{"num_hidden_layers": 14, "hidden_size": 256, "num_attention_heads": 6, "num_key_value_heads": 3, "head_dim": 64, "intermediate_size": 704, "vocab_size": 1024, "hidden_act": "swiglu", "norm": "rmsnorm", "norm_place": "pre", "norm_eps": 1e-05, "positions": "rope", "rope_theta": 43800.0, "rope_fraction": 1.0, "qk_norm": true, "attn_scale": 0.125, "bias": "none", "tie_word_embeddings": false, "parallel_block": false, "init": "normal", "init_std_qkv": 0.0451, "init_std_o": 0.00695, "init_std_up": 0.0451, "init_std_down": 0.00513, "optimizer": "adamw", "learning_rate": 0.00285, "lr_mult_qkv": 0.7, "beta1": 0.9, "beta2": 0.99, "lr_head": 0.0128, "warmup_steps": 436, "schedule": "wsd", "decay_fraction": 0.675, "decay_shape": "linear", "final_lr_fraction": 0.0, "batch_tokens": 131072, "max_seq_len": 512, "doc_mask": true, "train_tokens": 729700000, "max_steps": 5568, "dataset": "wikipedia_en"}
Each number is 50 + 10 x the weight over its row's rms, rounded and kept within 0 to 99. Layers, rows and columns count from 0. The size before them is the row's rms in percent of the matrix's.

# layer 6 MLP gate, 704x256, rms 0.115, rows 314-364, columns 64-127
099:47 68 57 35 55 44 53 56 52 63 28 33 56 29 37 32 44 40 65 58 27 61 48 52 48 44 55 46 54 50 60 54 46 42 62 39 61 50 65 38 52 56 52 36 52 62 50 47 59 34 43 64 63 48 33 41 39 56 56 48 43 52 41 59
105:60 63 56 49 62 45 55 53 55 30 48 52 58 46 44 42 49 31 51 60 55 60 52 52 43 29 39 43 59 54 44 63 55 39 49 53 44 47 60 36 40 64 43 42 48 40 65 50 48 42 54 57 66 53 40 48 45 42 47 56 46 55 76 52
100:25 58 53 48 64 57 47 53 54 63 56 38 63 54 64 50 40 59 37 53 61 38 61 64 48 55 35 58 49 48 46 70 57 55 52 51 50 58 50 51 43 69 40 55 42 50 23 56 51 51 53 43 50 59 30 49 19 34 55 37 64 61 60 56
103:46 49 38 56 52 68 63 58 38 36 58 56 39 65 45 62 49 48 34 49 45 65 59 40 49 48 46 67 65 49 48 37 47 58 49 30 45 51 48 57 42 51 54 35 43 51 37 46 40 52 45 41 56 48 34 66 57 51 75 60 36 58 35 43
095:44 38 62 45 57 67 47 64 58 67 37 47 59 50 55 43 32 46 41 44 50 59 55 48 48 65 45 53 57 52 33 40 47 40 50 56 48 39 57 66 25 55 48 50 53 60 42 49 45 51 59 43 57 44 31 65 43 64 60 53 36 45 57 30
097:58 57 36 55 46 63 50 59 48 54 53 50 46 39 60 58 41 34 51 41 53 57 64 47 53 52 47 50 64 70 53 52 48 38 42 58 33 47 40 60 67 46 43 19 63 62 41 66 75 43 44 40 42 54 36 49 53 31 60 26 58 67 35 38
098:45 61 53 58 50 46 63 44 56 45 46 50 44 37 28 64 34 39 46 66 51 37 63 49 48 41 46 44 51 47 42 48 35 61 66 61 54 59 49 64 41 47 52 31 37 56 51 48 68 65 62 70 49 61 42 42 56 61 45 46 33 60 60 48
103:61 55 55 40 46 55 47 63 43 35 49 38 43 43 54 45 36 51 44 50 48 80 54 44 33 44 53 58 47 54 43 55 43 41 47 49 48 55 36 58 49 48 39 58 52 60 52 48 43 57 54 41 59 40 30 51 37 55 43 45 62 48 51 71
103:44 46 33 58 41 45 53 51 45 35 46 60 35 48 66 51 48 54 54 59 53 42 48 42 43 42 49 57 50 45 64 55 56 37 31 60 40 39 47 26 55 60 40 47 61 59 58 44 30 38 41 48 58 58 52 74 50 39 42 40 51 54 57 61
096:49 51 58 34 30 54 60 31 41 39 56 63 38 45 83 49 41 59 57 63 51 47 51 51 50 58 38 59 41 59 44 50 52 53 46 33 36 45 44 51 45 47 62 45 56 53 43 62 43 62 40 51 48 52 33 61 56 41 45 53 45 59 45 50
104:32 47 51 42 52 58 32 54 42 64 53 39 51 36 56 57 51 58 63 60 36 62 39 61 56 37 20 52 64 49 52 62 53 43 47 63 52 46 56 50 48 57 65 53 59 49 34 45 46 57 26 46 54 49 26 46 36 47 29 40 68 38 46 42
098:59 38 45 48 45 50 66 46 40 51 69 46 50 57 38 59 48 56 45 50 53 32 48 46 44 33 61 52 49 58 30 46 72 69 48 68 53 51 49 50 54 65 54 45 69 53 32 41 58 43 53 59 44 35 16 55 54 59 40 51 33 52 56 55
097:36 43 47 51 48 48 51 56 47 49 50 47 47 42 47 45 49 71 29 41 52 59 50 46 58 52 53 46 37 58 47 41 70 53 56 56 38 68 52 39 43 47 46 60 54 57 45 50 36 35 55 52 72 54 50 52 34 48 50 53 58 35 52 56
100:47 62 46 38 53 49 49 47 37 50 47 48 60 39 46 57 40 54 37 68 39 57 34 58 63 56 26 38 71 47 43 57 58 38 42 55 56 37 45 60 50 59 49 37 42 52 40 53 51 38 50 44 62 29 41 45 38 52 65 39 61 63 44 53
095:47 43 52 59 43 57 51 45 53 37 39 52 39 60 56 56 43 48 58 63 47 60 54 48 52 37 53 39 59 38 44 53 54 54 42 47 46 45 45 51 50 60 57 51 40 52 26 56 23 53 60 48 40 53 34 72 77 55 63 50 54 55 58 45
095:41 42 44 51 53 44 32 39 57 59 49 53 32 52 46 38 41 58 32 62 52 48 40 57 41 34 56 62 50 58 42 47 48 28 50 49 48 36 53 57 56 60 56 28 54 52 57 34 54 64 53 22 53 71 55 51 54 46 50 49 43 57 30 55
099:59 59 47 49 54 58 61 33 43 49 66 41 52 67 45 56 35 44 45 51 42 25 59 25 72 41 50 80 59 50 57 50 32 51 48 40 45 47 52 50 53 44 57 39 68 47 58 61 66 72 56 62 62 66 23 48 53 52 63 35 58 53 56 63
098:64 47 48 51 34 55 56 57 45 55 54 56 43 59 39 59 55 51 36 62 46 66 59 51 35 48 56 54 64 63 42 55 31 53 59 45 69 63 42 55 54 55 43 43 53 47 46 57 41 41 41 59 50 67 41 65 47 51 64 42 50 39 44 50
095:51 48 43 42 49 63 61 36 60 51 57 53 39 65 36 59 48 60 53 39 45 44 45 54 42 54 41 54 65 68 47 51 36 50 47 62 53 57 41 49 49 48 50 59 55 50 50 59 51 69 54 49 47 49 44 53 61 34 45 75 47 50 42 60
101:45 58 43 40 40 57 59 63 53 54 38 50 47 59 48 57 40 61 52 39 57 57 66 61 60 43 49 60 56 47 46 43 45 47 65 57 52 64 59 41 62 50 58 64 51 63 39 46 40 62 62 44 64 70 34 65 53 63 46 50 55 50 50 61
100:37 61 42 40 35 49 54 42 68 49 42 67 55 57 38 48 25 57 30 41 47 40 48 70 44 49 29 53 48 52 57 51 61 40 47 66 50 52 50 41 49 61 49 36 48 34 42 45 43 43 55 54 49 50 39 42 41 71 52 53 36 60 44 60
106:53 57 32 54 42 64 40 50 62 45 36 36 61 48 43 75 45 57 46 67 46 50 37 61 30 51 42 64 84 50 67 56 57 50 73 44 56 43 44 55 74 54 45 41 50 45 53 68 42 58 68 52 43 56 45 43 51 58 56 46 41 59 51 40
095:51 56 48 34 34 59 73 58 51 40 46 45 21 58 52 52 51 34 46 58 39 55 38 38 54 54 30 59 80 50 39 59 47 42 53 63 53 56 53 52 47 61 46 48 49 58 57 51 60 48 71 54 62 53 32 38 62 67 46 52 57 57 59 57
098:39 65 54 50 44 37 41 60 58 67 63 54 39 38 49 55 32 30 50 47 46 58 56 46 54 46 34 53 61 44 53 45 62 41 30 52 51 64 62 41 54 63 51 60 52 44 60 61 53 46 56 44 21 49 28 27 34 53 34 69 49 48 52 48
103:45 29 45 28 35 62 66 46 53 40 38 52 50 30 66 60 42 42 45 56 59 67 55 51 41 55 58 45 62 57 63 59 35 36 62 49 49 58 45 55 56 59 42 44 45 49 52 46 42 44 55 52 61 63 45 55 56 64 49 44 54 67 44 42
098:57 61 46 35 49 43 65 38 63 35 46 46 34 49 47 46 41 62 41 64 50 41 46 37 64 45 31 52 31 42 46 52 40 53 42 68 56 71 38 57 40 74 49 60 48 52 47 39 69 61 55 43 53 58 39 50 38 41 44 54 33 47 49 56
093:36 52 65 31 43 55 57 32 58 62 29 36 44 29 64 56 38 63 62 30 48 65 44 56 38 45 30 50 61 39 61 39 52 49 47 39 56 49 54 64 53 31 39 45 43 41 56 40 56 54 49 77 65 53 60 38 45 68 45 40 40 55 63 52
098:52 44 37 44 51 51 50 48 60 48 57 47 48 53 44 71 35 51 39 45 61 53 68 39 49 45 52 50 53 40 53 67 58 44 44 56 51 58 56 57 53 35 45 46 61 81 60 52 28 33 58 64 55 43 44 41 15 46 41 36 44 47 52 51
099:51 52 48 41 53 39 69 51 50 51 67 34 41 42 54 68 50 40 50 54 52 39 54 40 57 49 41 55 44 40 71 40 48 33 66 67 48 53 48 37 45 53 30 42 73 49 55 49 35 56 42 43 64 45 45 41 52 61 35 52 47 65 54 48
097:44 64 36 43 51 44 65 62 60 54 37 50 46 60 52 68 43 38 43 62 53 68 43 49 45 63 43 63 53 45 51 60 42 22 52 38 48 60 43 51 61 58 49 45 35 52 40 54 40 62 40 42 55 45 54 62 60 44 35 51 57 54 64 62
101:48 62 45 51 28 66 50 38 52 52 76 49 40 48 45 33 37 59 36 60 54 44 63 50 43 36 44 56 41 59 56 59 61 60 40 68 30 51 41 39 42 45 56 47 64 65 52 59 28 57 52 65 49 44 50 69 44 57 47 49 52 56 51 42
102:47 59 48 54 37 36 59 47 48 35 44 69 47 64 69 50 50 31 61 50 35 43 44 54 60 52 47 55 58 51 49 48 40 39 60 32 53 37 43 60 50 42 52 44 39 37 54 54 36 38 49 43 57 53 42 67 32 66 55 49 40 60 58 48
096:60 38 47 50 40 50 44 62 66 41 42 34 53 40 45 60 49 44 47 42 52 40 45 45 50 35 42 60 56 21 29 30 40 45 62 58 22 54 47 44 68 64 40 53 39 53 43 57 36 54 79 44 58 38 50 56 37 54 66 71 50 38 57 61
103:66 33 53 58 51 49 53 58 63 51 59 48 30 47 51 65 37 49 45 59 49 65 25 53 30 38 41 52 70 45 51 61 49 66 49 67 51 48 32 56 39 58 46 54 36 66 44 45 53 52 64 45 48 48 55 40 44 46 61 50 52 40 42 44
102:60 56 41 48 50 45 48 61 45 50 55 49 54 51 60 35 30 35 38 58 60 45 49 53 41 49 42 53 48 49 48 57 62 38 42 38 47 52 52 54 46 62 51 45 50 45 62 45 44 50 62 35 53 52 50 53 42 65 49 59 27 53 56 50
101:51 46 49 51 60 49 43 57 50 24 45 53 41 48 42 41 61 24 48 55 37 56 54 44 47 46 47 64 64 52 73 54 41 37 53 48 35 37 59 36 45 57 41 49 49 41 55 52 52 65 53 52 54 46 42 47 50 58 57 65 54 81 58 53
100:45 53 40 36 55 54 53 37 67 47 45 52 48 53 50 51 41 45 58 48 45 52 71 56 39 61 34 61 59 43 49 58 36 33 59 52 45 61 28 52 51 59 58 48 64 67 37 44 52 37 48 55 60 64 23 41 23 59 50 52 48 50 50 53
099:48 62 52 48 60 37 85 51 55 42 53 40 47 53 41 52 46 64 57 49 45 46 46 68 32 66 52 53 55 48 58 64 47 39 33 55 50 68 61 62 44 58 40 48 45 65 48 55 58 53 59 63 45 49 50 44 39 50 37 35 74 67 54 50
098:54 47 59 58 44 70 38 35 50 57 29 43 44 41 68 54 47 56 45 44 41 63 52 56 37 48 53 71 50 30 42 58 69 46 55 76 44 52 53 45 55 64 40 45 42 32 50 39 46 42 36 62 51 41 46 67 43 57 48 64 54 65 48 42
107:55 58 34 41 39 52 63 41 57 54 47 52 53 51 67 61 44 49 55 44 32 42 59 48 43 49 47 62 60 52 54 56 54 26 49 48 55 48 54 44 50 62 45 58 63 31 38 53 49 48 49 29 50 62 33 50 50 62 49 52 44 47 75 38
095:51 59 45 55 49 59 47 61 52 46 53 41 27 40 62 50 51 48 45 44 54 54 30 43 61 54 56 41 44 61 31 46 39 43 62 29 56 59 55 53 60 46 53 44 52 52 60 48 43 60 41 36 64 35 55 50 50 48 47 46 42 65 62 44
101:53 51 47 46 51 44 68 53 48 52 48 55 45 58 42 48 43 42 52 54 76 35 34 57 47 68 45 34 73 54 29 60 30 54 58 39 60 45 50 50 58 48 46 46 57 73 41 54 47 46 51 48 56 56 39 55 61 51 49 69 42 48 54 53
107:53 60 35 48 58 69 64 45 45 54 48 52 26 48 70 53 41 32 63 47 39 53 59 73 66 52 32 63 62 35 47 41 53 42 41 49 40 51 72 46 53 62 38 64 74 45 46 66 46 36 58 46 56 51 43 45 56 62 46 63 43 58 67 36
099:42 41 46 40 56 69 65 51 40 49 41 52 65 40 61 66 46 49 50 45 56 49 66 55 41 40 44 44 50 61 51 59 43 57 55 50 39 37 27 42 46 61 32 38 54 65 38 29 43 50 48 51 63 37 30 63 56 59 63 45 61 42 59 45
100:52 46 54 48 48 37 47 47 47 65 49 61 57 43 41 61 37 56 58 47 36 49 46 43 65 41 35 43 54 46 56 69 49 49 42 35 57 27 43 38 51 52 53 42 61 33 55 45 55 53 44 53 74 49 50 75 66 46 63 58 49 68 60 46
103:34 35 62 47 56 51 41 48 65 56 44 53 50 31 73 48 36 46 49 64 51 56 62 52 50 48 44 76 50 49 75 52 58 21 38 57 44 46 42 45 61 66 29 45 67 34 37 42 57 48 38 40 44 50 61 58 19 42 46 50 49 53 59 44
095:41 40 59 38 51 58 72 56 26 44 41 58 47 27 75 65 44 53 43 44 27 43 45 61 42 58 35 55 53 43 64 54 52 51 45 60 57 58 44 49 61 52 50 35 56 50 45 41 62 56 30 36 55 40 58 52 62 63 52 55 43 47 62 39
097:64 49 46 40 41 54 53 52 59 45 53 57 44 55 47 42 41 44 65 46 57 44 60 62 44 49 36 61 52 34 63 43 66 41 55 51 38 46 78 43 53 51 41 36 32 60 55 53 46 50 48 49 72 59 50 51 37 56 42 57 45 59 60 35
101:45 52 60 37 40 55 55 64 52 53 67 46 25 53 64 75 41 45 47 54 47 86 48 55 49 58 47 53 47 59 47 36 33 55 49 70 39 35 59 47 52 52 61 60 47 44 29 68 47 50 54 49 55 64 46 57 34 34 52 62 53 25 49 47
100:44 46 61 47 45 55 67 56 43 40 61 49 40 59 59 44 34 59 49 39 35 38 47 40 36 60 42 46 51 46 52 49 65 52 47 63 53 34 52 62 56 63 42 30 57 57 72 47 30 71 69 66 54 49 34 44 37 39 43 70 39 64 45 69
091:54 50 54 61 54 57 35 49 49 29 51 68 39 55 66 64 50 31 51 42 32 68 42 46 45 62 48 50 49 56 50 44 35 50 29 39 40 66 42 45 57 52 47 50 41 40 46 52 34 48 44 57 54 58 42 68 54 62 52 66 52 71 72 44